Weights of a small GPT-style language model, trained from scratch on English Wikipedia.
Architecture: rotary positions, biases.
Training: a variant of SOAP for these matrices, 3705 steps.
Each number is 500 + 25 x the weight over its row's rms, rounded and kept within 0 to 999. Layers, rows and columns count from 0. Numbers have three digits each. The size before them is the row's rms in percent of the matrix's.

# layer 4 attention output (transposed), 64x64, rms 0.119, rows 1-31,33-63, columns 0-63
090:467483513518469472485482477512491479469518506491470514475426449522510519537472487492472525484444485480511504460533553499493514484469480516494513512519475512499524495486479503454461521500491505
103:458544470508465551526512566489515496452498518483489541502507501550498484492501490489551494497460491518438494500517517507488522510447494522511501517507508493505498509499465475512501520474491466
088:519537506489545485481554468512494537488507492503487459524536469507515529492479474484526469516549477519533528481486475526461508500467480503552519517481479504516484506500547497460488470478524505
092:483501470486516518470497464514513509538501478516454493492498456493517522525466527438555533487499432499502490517498524536510466511538481499490482493489480527525520496513545520513502500536517520
093:548494509536505506494549479517492549503472511495502527468498523466478522469474513501513509496473483512530483520512493528462487484469501465530488505485486427546534483462515487482516523501512457
092:506485440489442459501474446491524487511483484468491487496499496511487520496479472501474492494495493527462494482489531521476523537481519515453500584481459487488514481486534516488488509486495509
100:537503509471502503508506480530518527531506489520484481524449517504487522486555493537521488525515473500520508473506535510556452475502489485549496480485492496532514469530505471446467491500487544
095:467488507487526457521527506518497488487475538488553514500495492525474498476523493491527509494501515491519532466463473488503499509506462449481527487544516520507460481438483549482526474511540522
081:477504488520459470523497478476484566504509521529498533511530515485498464517512435480490455487511493526490471476513483520536521495528485490565478517497506529506488529451519520499515501509497468
089:494491494501543468521511543518499492503525549511532502522481504497501484542501522526504540471492513473515544470540477498478518495460558476534534481465523499487566513500495502513517522523497516
100:484502550459551546531514508481507526518506518556495498552504465524519500465532510495490546513545532491498489505493527485513520506516539512466536526516501512514525502532499525492521525520524512
113:529450484487515493497513475525469469507484471541493461477492504501531511522475456487499484512493522439485501533502502520480498492463479492508511456496528498506449446537499535535513529534503497
109:476497525507490496482450550475535540565545522498554518525508488529505503534513513520527528463507495477464497523495518497490494559528517489521496503505526514518514508489536503490519512492484463
103:500524466518482532484513524465498531502526514487510525523547493476482519513524511497521444472533510492450482510510518528544501500465524552539521549474520474490522515499499506526521491484527535
106:505512498500451487460488518485501504475500511455499446468462507504530493504528506472503482500489548451516530482500488484492486453457486498505493489559506541534479497463513508473467521462507518
090:520476468519510484510541518522520500512519477511495517505496512485553495450529526507478486453476491471484462483522471526514534470487471480538492473509504543524510501524546486490511458491503560
100:495483487508485463527473512482508491505548536470535464523498468486551481526506496520531522487515523476509492557492496504523490456479466502529509508502474516480495496505542508539489513517479575
097:533519512533493543469484526478512502527473467526481487520479544565507504507496520493500530469462526496494489482493485493509456527486541477515512489519473445517463486511486525543483489460509513
092:530491543484507457509562503498480531530508504540493503497482498475534524479533510473523548487500523486517487490506497454550532514511533496516477498478528524507561518529506498469518479465494495
112:543522469506456502466536446469483447491488503477518516452496514491476502495476513467484508489503540477478527537502500518472464530509476500461522520488493463524510507485475471519461493484528478
091:539475516484508517489464479468535521483463480482482522522539535496497517522534495513499515528501491513514456479508492489475550498534505462498551509507466497555496491462498531539519508467534521
073:500496535521518513521475462487486482502496486460489480482512502521493528511480471475500517503501519468554507532558481498519460498481524487508514573532491483521516468445460510487494539484479505
085:532489533539503532528493501518444529559534484478496488504519507511492487478514530473510469496478514498479516533518481589508537503506497536527502502490496495458502512487552523493504508507488498
093:498517515457478480499467492518524498506460521509494461479509508522470497526489498505542472499466491474536520460488536544455476472468517506492494488483493501506479484506518466487457506550433519
093:469518497520510553497496517500488501446443513497488482478535490504516509453509500508518475520520466519510496523517491544453461454464513503511489521490495543481525461477486485498506474514542465
098:519503506511520502462565507488504525508509547501517545489507449485505475542510525500485518502531492481488496531514467508505484527535485463524513475501535486494580518515503492452502533492485504
122:507463482494469485495490496523490481514507486520525504501500523504497463539531513536526480502570517512488487479542526456497444503467486493483469501549536520507494531517532501509508484525548537
093:494489486538485493502512480502484525487523480515528550457515443472501538501487528506512549534530521480516529518512498488536496498441512476506467499526520518545479481513527483477523534484506541
089:530477492492514477527511509521487528545462519479485489521477479527465511504536487475487490503483518463507560467529475496554506474508506472478488516497484466463541505500505522496476485460459547
111:505487510494503499465540510463543494478529491523492512500530499444475452471535520506524477505530504469503489501508534497491530506502500455470492508503535498502517492547474529443496452490513452
099:493523495469512514520501505525520514488495473483534482470478496479560528542493473492489514515526501541505480507509527482499484486459494517574490533510495509480454512423508485480504485525502532
107:517481441452526504514496506533495488556509490524494459513498497498517506493491507484533505483517531469493489507455472507517475512551538493462456486485519469457450520528509516511520482490471511
126:524441496495518466478477437523463498537506510506488470492525513458530495509466535530489490547531515488505508503491492477502528543545508464472493443476500496498508486512503522488532480503521490
120:471475523526475496514467493481484517506478514539487494445500498474482506466505466501522533478460475508457521499520529458551521479482529516494464488513514540508505485491448545502507522538496475
094:521462514476493476515520504526460508530497496522557475508489552517519505490540508534471480539492536496531542508485492531486508496500519503484514490510530456516494501479530486496464506459435523
110:483551472489502497518452490507482488501508511516472467519494483523518526558471489502536501498463499512494505506493500500547521491504498581467527502480472539484496506509498517537524528526475551
094:522517505554516522506486526500469529492476524512488475510483514492486461468507498502547490554497488517483509516483447525504502487468448493516490432509515525457467479534480483518482496503501539
101:495528508531513511534494500479468503468491510502519497529547492483510444476458493494467489513485509535505473518505410487454502507504530489500510512503460520472505473480524506506512494492541450
090:536502493485490556509502512516486542540508467552494470518559539491529457519503536516483530512519488497482500510475524513489490546491522495496485484480503492491515484558543469494503497459502480
109:516503525478525488492500522530555463517513486489511471473484520541492524450470480497495573508484511520511543475473510465474484507499515463477511496484477524502488483541482479503502491464544532
115:492487546531474507504506486509526515534491473541492486536514511558508513488486463498472491524530513537525501491473499520524477508541470499532522503523526488503412506485488478489471496457511503
086:530516474476466503473455502503506509500484495446500485465510531550523503558483490517533523494495531536488520491491535530507494504481478519510498502484545477545461553490480520540500505477486518
102:489538497489499528507491511473526541509519539481501516484510542489478466440513512525536505513519504562501517474523468506472541517508476519479488521500496533492556547457500490483473488480501484
108:506517472452519503520507479500476461467479518511459524522478539470485502476478510489467465527501490529498497511481475486556537463526511522491482492460475494493536514514450511555507479513498528
097:465516536462481479515494527473480472523499521541524495523496521533480492505507510526484528515499491555525505474489493486454493492529491475467477496538531503481479513478526480458477429475477475
093:518479479457514487503457489572466505506498461493507513496505476480496529507468512532499531505482480487542497529485490496468553523510531502488542526448483478494475503476509507529528523512475542
094:445506517455495525502453512482526474468482513519494465515476497508429507556501491520546506518518505537493509486523505470487486507483529527493464488507510504481490495482452537516500528528511471
093:530491484500487497488514475507460530510486463507529569480477496497452533512481519490470515509516468488474512466484555490522497494496513501472484480526502458563516522526494540484515500514545485
088:478501495491484492519520495526511479475532505497513508472531494474508461459515462502517471497515497483481475501511535493483502431470474481550486481497507528474517499510468469434508469546473538
101:524504483569525523459495529474484484479505516479504511510543509456476488506500471521483462515464485492509558515513466558440505484516480496513487489522490486490468503497464491537489482503517509
110:477463520495513528538467528535522522500527468555481511514483471507508526508527469518511522546489498526503503483502523479508539526507552483487509501526547529467490511549537539501526504502515504
100:482499530481493480488532474515443495537511503501469515494472495494501457466457479502519524516494494471469530517487461521493481523507490471455496477470540459507515492567496471479481509519472469
109:473484542464531539494479514500486502499502514537493481507501518488493475527469504500537535541470466558498545473465485518495514486528545509474500444496498494476461523515498501532490487528499460
098:530510497505532462471549495486540483504487502555456507507501477458498512481476520518510525504485488461515493484487521473509503487464505461481513479456500467520549475536462448495491480497482516
103:498505462511529534470571480501515484464520503499453503486506478460480521481479490481464470486504509493495458522477496507501505505521464494482474504510520461539548528543499515478491500482513441
103:533490510478504543512483503483518474525558492491505545529469512514503472519531488527509507485438509496459481477502533439505525495507449497486497509530468484524474507506482544510490499494480542
082:498508507496501487485477481521555490490455466468475467484509571503505520468522498461542537535476485542529500507493529486469506489490539514498465478473464514499483507519493517552506481504522495
129:532534493480543488491506489511484502487501505487452488476486468481550536446476520479503529493481500439526511545476551502531523512523516500523503503464476492523527480523501508461497520484467505
099:523504528512502498490544512498522492490476533475527441505542552505530480476520498496508465529491496528481480508517486517459521468511494449523527546489477502518517534497461491517480501536509449
093:498520455487485544491467514492524483477466515478478524519495474476521475482496538557504482465506509498467457496512555460489526528493516492500498517478495538530511494543484539482520515519540475
095:490499457520484500530489484499466502486468509479519431486491491489524500490480466499510484516483450528510489490528460471528522455498513472535481485509434539498539491481530489536484519521494515
115:530483508490475476488500542551493477507512505521492469508473499523485498512530511539521488541530526451539527500494512475514486508553524420481542499506523501522502504507527502521501506501541527
# layer 4 attention value, 32x64, rms 0.123, rows 2-31, columns 0-63
118:465475468489546500479511472486510540549507482521467493502500542465495508460515469506447521490500488504558492505476512546504471458535503512474514519494512508474511518530475514545516489520487514
096:549506531484477505526453535546526477490507455478553481500465497523468504496516510525494476499497524490470457496521509499497494493498532483453525523503537490516515503508463487492517522507476565
093:464493531529513457508480506513540521523471538526482542484473484493518501486525464527475511494484507492466511510438509471528507483503505497519529481522521509463515483574515516517498523455496483
106:474505462460474464525501468510505476516533497452544493495499459516478515500552496474466477488547527507475506483494493467495518543522510515487514502545465539508489531533504534505467503497487518
100:472511522469548498499551517513486480531518502508546530484525504511483485513553560471511474497495512478529489485496494442477469473515480497509504479519466493495481482495482483527533488447473476
093:500500540533499479464512536500487465489489500513492531491548505522501504502514470518497527491505498496518487465503481531452549480439517522478544466547480483485484502463482499523534500518457469
094:509507509535467492448479510461492492522531487497478525462482454475530536506468488490502468493494507515535454516541510523495517444522518526524498515498499481490519500509497468515501559512460463
095:520476479497473487475527491493499488499528459518505491471456495518515534516506576480500525516552497459457499512484528525488506491497529509443508489495554467481519503519532470506477489485482481
101:542525486470480505490483480520499520505509471508465563482533509479455504503539467514508464505520522491494450534510507515490484508519480517471475551502476511528523459543549508503506507462490491
089:514516495555458487452517486547523526513549492474533514457490522488499522556504489484516504504439453530514507501496497476530515503523467485498487500526523499524499503527533501496462504498471487
104:450524542535494516487477526473528504493510517487513508481506478524481497476511542553490491520460473528506496464550518492491497453485500482485531521527468471494488535494510461496487461457534507
106:515527484477531514527547465500497497470518482471496451501518494550505530427467472445537505516508511506520489490504526514490512492526465521491522535560507511494464490523485500501482489490507500
109:545487517537544496529468486514510503516461484485457527459460521497542462487524489522491507536502517478516500512534521484473519484513508487484464432519466518482506509532529480498514498495474468
099:516475487502529465513536495511500482547506502507515524560481468523487527480480473464504502482514459516492469509453535496506512522505483480505541494462481502524504483542482477493464452538525460
092:556486486537501504529485467487469474482507521497496509527528503538473512476540462501539521526486484481493545506506567449479485493513523490456497530524476513511520493518529491492500522519467480
100:525512522519507531455515536511470467502447505519488489504488528520491494455517500491495466525450524506516478512530477511505494569528493496518503526461532510492466468527482467457470497519495484
093:485489524512528455503506491499516501459481510476516520520499493445501508514525476496528445548511495515501503474504489549481507477509471539493513524483510547493484445474527448457515492476522484
097:456503481500514513493483453500530518483450509483533519503515511538501483521479558506494513499513495508497519510481538504495478514483493503505525499526466467537448460487481466514532541556512460
108:504521538488537481512499520533504523520492511481453474525512470470504489511524579519484486474536473486545480487487523496525498494519515529466434491470527486498506502529498496473462509512502528
091:514512491490493528470491556475493532504467512524511451481468480490497557537500507477443517506487496484515488502510537519555510478497482558482480486492479522471535531512469475504502506512506469
102:534541450476508464485498495512497551541467496479524504440497485512502516484514536502541511479498487501480472493464526473489525515527501547460540467487477511486507512545518502502497479492484533
092:481527487475501506525523543461529506486485505519512468509472479458536482491434497502467466524517543514472510517465484500497468519537525496492494540552476484496504499510478500528478457503493464
107:446511523518541539458533532468488502493483467514485472467498501497493492512487470517518539506469474525428485521531498495510481518473506516511538548482488538489482500480464512508503500495535510
091:515483548512504453484516453480520481534536503503527482492508509453481463515488481523502501486518550502492494450497479495531494556492533453513497489511488516530478536511542466465507507516506498
087:483524492482484483537435486507501525511523473537465501488478501528528543516459511478496518496499533522532527464464525476518518516506510543441494503497523472530472481479506543493489479498475485
122:484511533525478524513509532478521528515515490534510455545473502515481543499491493465488485514476482543487502499457493540476502471514495475501496510470492524501509524460437498527445509503449502
091:465499500528487491502498511476529486522539488496504544517479525553464457467480485518500484503503479519502533460476518501495491531481477570512526440512542470506528498471478508492511489518519475
087:520523509547472511493540508475490446454533474535521506481520550461492496493466490491507486521492469521533489510441475505493486524467474503505500479522493518533474519496479469477515498549520509
107:495511519484479490526473483516462507501496511455520532546478512525488558497496526506492550497496490530492511465443476479455460518497484532467492507519524458505479522459503480520537516495519516
106:502482500539482469491512504471495509520495498547476540506510533496511484485526492448486520489494478481496502493484477542466497483526505521509531486462501488539549504604488498517486489481500485
# layer 4 MLP up, 256x64, rms 0.166, rows 0-60, columns 0-63
094:522531485523483531532485510503473513470515483445475531506463476508521523534504495512512490525466495485548511527468504523513455519524508499547475480541496470500500444478509523520462467478487510
083:534467514478481463494485496494453508458502508538461524512458474496486489475510456470517484466513526500480484513484507527484489512478507557492453529523484451521514551516482514486530488512478496
088:483444472528484568514524517511500495537471484465522521496492521489512499489491539512497506493508511507526503480514474465502514483561509482472529521501469466519513475532547511481464470474487461
119:475468513495453482535473475453513480500447448489511460475521449554504523510510473526533493460510514536495491516516480496507504512485501511515523530463476513524481498506530515512516518531495474
090:529504510465488521523483497503543526528488467529440498468454501487505482517505504475504513530491526517507473484543540501480483523462508522566501510496497523488497462486508528442532498504480522
096:519504523511577530483557537509508487472510507495483508517500475508505475491516448508471545477504497496508506515521529499466497429466494496521510476473515496463492456482536512516509478487521497
083:497516534490468475541527514495511522490480471524490488482513546479458497530541491498493497518490506499488541485549535481561516487499511488517522457496510499492543455484532509543548527494491497
113:514472511501526481527507482470507499438484460484535513488522503517543462491508509506508507539524528508537525545503512515484468503504514487512483474469483495514478425484514474549514494465533504
106:488460493516524462487535533511457539540485477494471475489515544535498514519492492487452503495476496509552471477504480490498481454512508506538508454521501482498463483494528487526492455497526469
108:479471509509496497510515503484520459492532469485479511522503464544468491457506510488467514520458505543506477556533453551520523522538520528513521487515501502530509481494478519521483488528455512
100:502486467487484535515538507502533529492440488524476513473508490487500517499432526492548502480484501462493519492515488551477513519494519490507507503490510490503510459536551525543514536502492541
084:463512486506532518511484505498481487536466541492541523481501546530476527551508496496484464475505491515485476493479492540499505456543555511471516544513513494480465526471525500484511507531520523
082:493436522544498486478500501483507500516520490488499531523526513498480534519521502474533526543502504502472493419511514497453519491455519498504489495480493522497505484533487495506507469500515424
127:508473519506525543475491504474510488435543488539463537492460492482513504464535509509550525473464515480518480514484504505479510511506525494534480439489494516482535482472472494486503487532489484
099:516469472482502469538541500507482486519471523496512517498566534493522505518482476477488505477499506474501465554531460517482495470558489454514500482516527505504530506473497493471489463536520476
120:523495519503505528496528481448480536478497539477492528477544468484484494486490470481521498491460498517486506497505464492499531536514526505461538515531497489508557505466477506512535524448548479
085:503418495503511484514529506482531466451502474538533483521498492472486538488510499475497489506487500505479480484543500511485476507530483490500510509480550506476539485517560512529522500536454502
097:504494499500485479476495549526492489490492515487466467519495524499518502539505510477480517467502453489538502537516518499476498489491534522529493511561521492444476525451506550496498565479508495
098:540477525506508495494545500468517521522519534515536507429510474502496510499493496489539505493526472467483506499482494501540502478482465529560455546497481527491467485514542481492484494471521501
099:485525481508486515510496502527448536469491462474489499520513521520519455484500497524491450466505527478507496544511551482495486484476537463537541476475510495518479523452465509483500515483533476
085:512457510507498543486471485501500509505530522533450540505527498490474478463503482501542500486496490521478563485497482493482488476498537469454471460461457523518523497502489512489475496465456507
114:517508496512482503455521494493524467472502533450485526529499465510466514493557520481518480496513479520474481512478519516519538485510500494461473496549559485483479543493493508492556501472528491
110:525541518534511550512473485487527481486478462494502497492459493466465516495525541516507517496517469521484497557501535486490520491497486512458458522460514550521523513497546468501516492492529482
088:509521488486514488469574530497510507509492534487480505518528523471471492526515457468496508467487466482490529541543498545499519477496464519487474496519510461471533542495476489473484487496474535
109:451509497511473493513455544512552501491558537498514475500469495459440534510474497510472529515492524515515498555480507470530473536501509514499486499512546514485492506465519510502500488514501510
080:509514460481452525534477507489478546485520504507510486433528483510515484512514476535516498461487531486552524511481539510531556519467519492487500498466478497468498488508504475470520524487478525
098:471468483485461528564487498499495481533472490533497522474509488474519502484478440509528508498479507529512482499533477439515501502554526493506501503436512507531515490463506496500494501476469518
106:498497483492515552528468537507518472509515497539510562498495501494498527500447479481551501450448483489485488510500498468532557499505533484496477490503478501470488476481506511478458519505498531
107:499524494522492469471493480513492526492450538485515482515493538469489535483471548474509482527556509482518524471457500480479498522488544504523502500489514501525446510454512503500489492517553467
095:493525513509502515469524502497493513515505498424499470474517502531470492539521500487512483520447530470465475515532456464495510503503508493495488538456495481483526568492503497459480484468497501
133:509466488488511509490528497496530525523495506489509530484557507513444559524524490476472530486442487477513498508496476534491496459508449532502498492496478507493510522506483518539497533495441523
086:512495498502483518546475496462552513483525447503495493524493537530469484494530500548484507500495506526490502462498514496481524467481488486547491474466509547485449527510512477504554479506476522
092:473490478519483506523488468527530527514460547526500467484513524468469541520483489467533520509505484522488508494504480472464489528505545517472496518471506533517537491524458554482498544493529508
117:487507500495489511483507506476500518477463535482469517470441556459461523524520535493463489491531494468484472487500497544459507521527496484499539455494534497481473516499497463512534513483477514
099:497533493475495484492466484504549479470523521465509471505512491514505502502495481507563528514490460516534535514482550533496505486481537523502516481523502501541513505469500450486497462533487441
093:499473470511455514520509478486459455478522482488466490450540439495516538464494507484512525497510523498508517516487473522518514514489524496489486519522453521574488516486501516488504505529467495
095:480436518545507493510486524513549502523518509505517510483550471503537489487522471495536520502505519551500484501518448494505468499536503463477521511531519511475505468465504479505506464481469463
094:487485469520504525515523485500529544499433478516456503492491545506483452482489470479479449502493519508463495502575492466489484525511506480495537512519527501498481530486524489496495491529522479
113:509508493475458513537492465498501456489463528509496512488518560488477529512536500467443487528494492515487510536489500503473533510495494512498499542470484551499482506451521455508493507508540465
105:521452499468517503509498479462528457484493518481548520486545546517491490506514542509526499498502488504508458522473446453507475492465508489524496495521486486474535525524518524450492517496465505
108:519522501524527515512488501498492514505480507516462530486483525528495479512493484503506502455486522500450478521513496513457495586482464513527491557501531463502519518504445481471526497477472486
105:517478506511510528469517505469533490417521453496458468500503530506494522503489508494500472462488506483507499493508500494478503476518459534511467547463533541512497548485493510498496516524522457
116:538502501472541516511510520531501512513481471492462440523494454537496524464454472454510519487533552499546493494475483543492482503534478502497501493462508463502480508501487492508503492478527496
117:535482524530451508478509502515516480485507529449531511492477510510490520484484520504501514518542523535513476545475493542442461488474519481495473533507471536454504533480481521510509473510479522
098:522531486502523539514488545498533537496522475480506500533469488482469491483490531490528494502509507483471459541503516503456439527521535460518517516517459477465501504526507525541522534506502491
110:490473469510463463530513510519497487488517530495514569527465512502501508523487483436496477477539500497507490494476459504532511516531524531498490484515507501469470459485508437525488521464508513
114:506509468486525490531479488507495515488438454512513459502501470538490479481518515477496482470509476523472532505489484518436523472474525509488509519468531534504540532507502533482442497494521511
101:542501494530508527518506475499474488492535505548513483515486488493490545491545498493519493547484474546514542504501505520433472473492514475534474456497489505497491531528459506452515485496517490
106:499477533485482504493516445483495495477514508486500503496467513515498515521493535560527522498476525473480470513523515498481545445524550470538520510487543451469488526494518521512480500473467499
089:476475518490493500510491504468512480509496467516547489519537491553460537548487512478531527473506498474508510476462538526511473474519517527474481513500528521493526471500490493521559535480455492
105:482479469496517509513513527488516499517528448450515500505497517481483508495519576513522510502534503493472514548482468525528503500499448489514497519536493472451476510506558501469530497489530496
128:494505544571515510473463523476484526496487465522513467478503494492474528472532539496510477524498528501496552509503521545507512449449498495477486505452509507488507509516540504480473483484485494
095:527498512510489493500488524486505477467507473479522490518483504493503468553460500513481466475514504541505539518474514478495530449555488489526496484494543444463491462515489542494543477491473500
085:525488507475513561500494431555474519487521484505478537542497494489497485513469504499502489443489546508500512529511531504471479489485494483500488524454457505490508481482518477519515452517474491
117:496450525482516478490484486484522552475458482498468471497493547507482475488529502520452517525551474494520546514494471525466500499459524508540506459496483510504474496489519504508496541493481536
095:506520510500502520490512515458521533500491514580507494513466485488477571495533453467492521506487496539496468531515480523527511494490515516465486456462530475510530502494479482468483494505491518
094:484513491548503536562561483519538492490485444479494493491487517497493471502531502515502507515488533526486538486502473501454497522511516510487525495516449520489511506540526493525464466465510523
106:470514466478468520507538483512518494477490518465477507476489489505512463470524499474503520472536481450501545528492550524491478549515510474483492503556531505465498475493506534464463518473509501
090:479511476539457523495499546501488530489490492487511475467518562489483529543521529486489470495508504501500472527527504534446513472451476507472477483509514524467507548499463488525480482513513502
082:506472511478493458507500476478507482530503540471511543444482512513508484485493539513428555476514480479476509498463571494517507496484538521498490515506503507468526493525527501484509512495504520
104:460506520512539489458475506502514475480518481516496513493486536524489467486518502520485508497519510524532497498456479519497413529529569532492505464510514469516489489537501505518502524461505491
# layer 4 MLP down (transposed), 256x64, rms 0.152, rows 0-60, columns 0-63
094:496489543507478493526477502516459493485537504475508533534526499530477482500542510442524520527523507459528452480484453507505523514532526522477463475536535493487499502502537501478510473465501510
084:470506562525507493540517517522504509500520493535522493529549452502510506517480503495482572512503538492485516454508472517497497538482439520484519473488514523492502513537489475477520499481486508
090:478532489496526514523505515440485535493467510506525534523518504470491539497525481536487497485546511532520471516489507494484483486499495525471454488476509473472569460515548500481505525477524496
132:526514525504439493523460503512487493505451486505462485463503472504524497530532488553495518524533522471466487483509499467503486485474504538485478509490467459515528508470469554522485479488513475
092:510515514479497551480523510515497491527486522478494517472479500542462517505527456517521508538492497457492467503522506534483521527463486475458503544498516479490499477492521488428533497470533530
092:493456502503511491474474526510471528511505517503464496566445481497507473520512483501504467519490496492494548527531490490493478473472505513554509487516455490466481489494480483570531487499503529
079:501475468482511538477492536530468504473526501521514461555502487510527534476483509524549493514525496524518481489488505530462505481505468495472507522528502526552489503489476567503491485533538505
114:486464513514512486524484482473479513489507502421492520465518472493508529478505528503434526481539490495517531474539515490510493515483509464485493500535572503494494468509491528479530469488504492
102:512553489468510496532491493481446526524476487455458522487513508470495470460486500498493509455496518526524465535481483511474500532531529457509467497494525501479476508484481492487471479470515450
092:484529474517506535518512500494449475557510506498487486499499514544517505507475512494480500509505463506550474493511510481564521472502526523508546500516488490489442473464528516485521498500499560
086:482484534502525512498502525534523472473502511530531454483523513520460535510553501530487482483507534500553465516504550468492497485516503447519543469467508515504500516470487492494506524538487513
084:529514493468485523464490507496519526504519459527484501542493489456536491446525474492519526505494487507525503521442490494503499488448463454494517495469430501496482471497519505480516495498473525
078:488572459488499522448491510437471516487506542507507478458500505485542474487470473521468496473500506489508452518495484471538504509509463486453482489512511481481515506475519503487506514484513519
122:510472528523521472480490510523521495485525451493493454503489489486510528462517474495514536485483555487513529500512480501474459453505517504577514481502478537491487504504477498533482481521479452
099:541490513490473488480486529525548536463506511507465516497487520513524497506507502528509490488484470535471515485465501523446547469518437503512502526510484474488462546555517508507516525494500500
106:459472518491503474494500509495500478488475479482477507500506563523514514503486522516485503564548491471543464498528466470541510488527514487435482540497491479526501512541495474528498506486517507
088:484540517470496461472490537507431505485509491494496496514458501467504476501515530501509499526545487524495511509488497487481473509463458504528472472458501497515526481480458502469447488509544464
105:500529514458545504489534515476489473486494563514499512459485457469521461540483503453505518539500500514505469497527494508530454504500480453490524482529511478452500513502498507522495490504470530
097:550475525517484488473525501461512587546545502509546481507499500505491514490515511495493510498509492468540520484517506462509532516507491517454498483521500458500506513515506492495504467542505547
109:497484529498460479529471485512525514491495483458470490513525525508491497571540475516493462495523520484521573481515485465527494503478486496514477510480523530519494506442533516480493526511474501
085:547528521503517440510535513487535520484497488476505437511501489505498485511449512496523483512480514448476458498505504481495484522503457488513486491487464474513513459533472517523489525527550506
096:500470489537500481457467468481529528533491506493524481537503512505502509544504503516504517499509516478503516469474456497491513546498499513450460483497509498569579500519506479519487499507503529
122:522513487529457463509536490475498502497518506506496537532477498532488500482490517516540536459558517526498471484496506509515507449469496556513487519523486517496542496504542519469498509460516456
094:560514503509525519509456451516498511457502508507512526477500455517498506463500534508503474453480556511507463467496492509494493533492523527506499483491516485511515499496492496542540486489550447
107:508504528462503492503508497522512496511505534499494462446477525475519502526496518502499496511473482475503469451502519472553528478509505470453515536541472476455500477493489521538532448500465520
090:494527480518546475450480506511469457509528500533507496558489491476558482493486517469504475515495492514491455531513491472468521482508484468465519467476488512555486481502510523514525516505467515
086:470512487501527498448510464489462505483474508489533512503483488471502517521463506530526455464479498503515499464449512463523506530479533537470468500529494462493504549478532488504539512527482502
095:458504495526496517482497496515517495475527516484507519492535495519517501496466526525489550467513489481585493483457512494490520480534536483500543517493497545464477550490490470491504517516537478
108:498501495512526537499561543529496505505500495514473505489481517477487531489546477526551490487520487466511548544526507492504478495480521502556525469475464507452471530491519508504478514503506535
085:482504440519524515547504491481487495471507551554465532517505532489503523482449479518492507516527475526486507498456528518552493497497497499453476478529493480488475456480503496514510530492512486
128:496514514465490517468492497508503533488470522482467545465513482492510496523493510538446496466472497504496508504457484516508541519450461547540477496513498483490524551491457489497468522488528525
095:512462506499518494468517433500488502505505458500480479488487496509488495561457500520494517529546523522470472493504486500484545487531495500446465481469516509526469524510523517498500518461547483
086:526490531466537497503503508471481494511551520500509494492533466551482499510533491506492530491520519470536500514478537490539538488477539473439524467552473492524497476503502501527503524471498512
102:536462530512503483538490490521495502512493486509500514466505442524483437483493514489474506462471513498499570491505518464519468508510480472571509512517477520474460492530505511495521505506508495
108:516472536520498462518477520490490476503530528469502472465489490503480517527518485502474484452483530505471535463509485462483447507523463472504530532504525513484505513446562522510496481497481490
106:466489521492520488518538502473518470487485531534509541499536520513513545504502481456501493511486497528482478530549462524517518509537530519507502499501522514518500491482519576556542509490509500
103:456526507507495504484484481461422486490515538512489507504466484483511460487458493505436498522510463521491488495480507474502533579523494520510483505471470480483507521523510503483497509497479506
094:525561482542505469464466514501509572508520509524479546479537507495485510540513473497499469521521512498525513568500481502494494512520491490479538511509501470503514485475489480486529461482513505
095:504503505471493510510566528532534473501472467499463473525483562500463479534532477478541506482516481512492512510495485525491456509524493514522526539479523535485472500504499468525504512497481455
101:522460503515512493490498490524553528486498477460527513547474517480514521531466526492521489480465515503549523489529522491490523489451494519529499500517510547462478537494507497524459478497445493
119:487468534495541508490506480478504532509540480418510507504508542491501509475532493483516480516525523444512515481496508541485515502510479525471448494496469512500471482535528534464520488484483516
095:501478475523520502468493486498476428513485506477459455512529527500472522506469502503503493516500486481508471509545508474480503463481514476489510540447520503514496544514470523490506551509520449
119:515539482483520517538486561459524554518499498474496453497524468539468515473481487482537545481525514467505488489472516519508509520551485492501483483494511481500493493502486518511503493441480472
113:522533468526497515497495538492486495506502469485491522520468515482473494484505498514532525485528483481490489581470482513475468507484478510555452501442494499523511542490477525475493479527526471
112:547499481475505483503478426496460479546478506492505472513507533499534510491483469514480470510538515522490518461519475459489507546495483470499535485466525496500466493498547497510512528504464517
099:463478457543491489514517550492500483487474453521533511525482518480505518493495528492506550488503491486491469531567473520482460463531513521543464518506481526479498481495510478517508503466502514
102:519439485529504485526481481528504468504506465465477498575515513503473467475503530467514489498519520463500540448497466477489518491472494497498491505476519533533508530512515476530513511500489460
095:499524507487543510520494527489469521518508520571501496462482514526523481505496518465514489515498455498492474504513519470500486451521515535488517492479471482470477451557439495514511483491516520
092:515477439519445521491520510489501502485531494540499495539484510519481458480541517474527472480481456503529517499480524516514483508499516556550477479485461501498495468528518478491507508490545497
091:534502523525494450482462474521503512502529516484476485493465507492536502526517536489486493526496532494494496477532510509465501541493471470459518491525487535535491519521508514488530444545531551
119:486471492486455503497504473429475555498500494471543498520518502478485489515517532526519515500501495508489473455472487537480544501494519524462481540538528503529517511529541497490534503474498492
147:467505458485493487489512552481503461504488511529520491541504507501492557480539472474513497501491490506481498509515474528471474482524514489462479519471489465542451498514470532485543501462454513
093:493474528501517469504512498535532485524511502521478439468463479488499478504547522500524476494494533506512530436505580505506519486495458493521510520509492516501512544518489508518520501531466512
091:502496507495501501511505495477502523438476492534466507461501483518510538484517493492483480494456499514516503492483459451542545527504511462513544537506459462485506522478496498529516481462470547
112:493453518478450468465456501496504500485482497481495505568519533501517504512526513490533513485491502528522522488504502537556524490500498479539493488505509521454509494515548470523553505508475473
104:526495516514477447533506501527524474566491533443506489475530513482508474491492513487509506495511525484514511520500487489461498486481478481497520549541472527446495471534506494509453503530501470
104:485528476464514492494477508501497495500505555475510513485502526537509489559510484545468492502496501488503510492506508465508516475465444542507492488560480452498490533490445475493508473491527529
107:462489460503511489506462480503520475492477496501532565492481520517529509501498490482545474474487513507525461517503525520542507520503502463448482527516535489522469531497484520472473459513549516
083:480519472522483494495500555503475496546499494492515550530500515487486544466538499492458508508488481470491486518543508518469527552519499550521532507500473471498535452474511509518491509501460510
074:501543484527544539460485495492497494492547509490504434544511467492485483509460464488526505529496514551532500492506455531498469500471478520477485492489488489520480514452474485510476504521513489
100:500524490475512545489489471478543507477511529525528559465500507528476494490502496513488530495469460557470469486507507516509508491469478515486517483480498466496476506473542514484550484480491557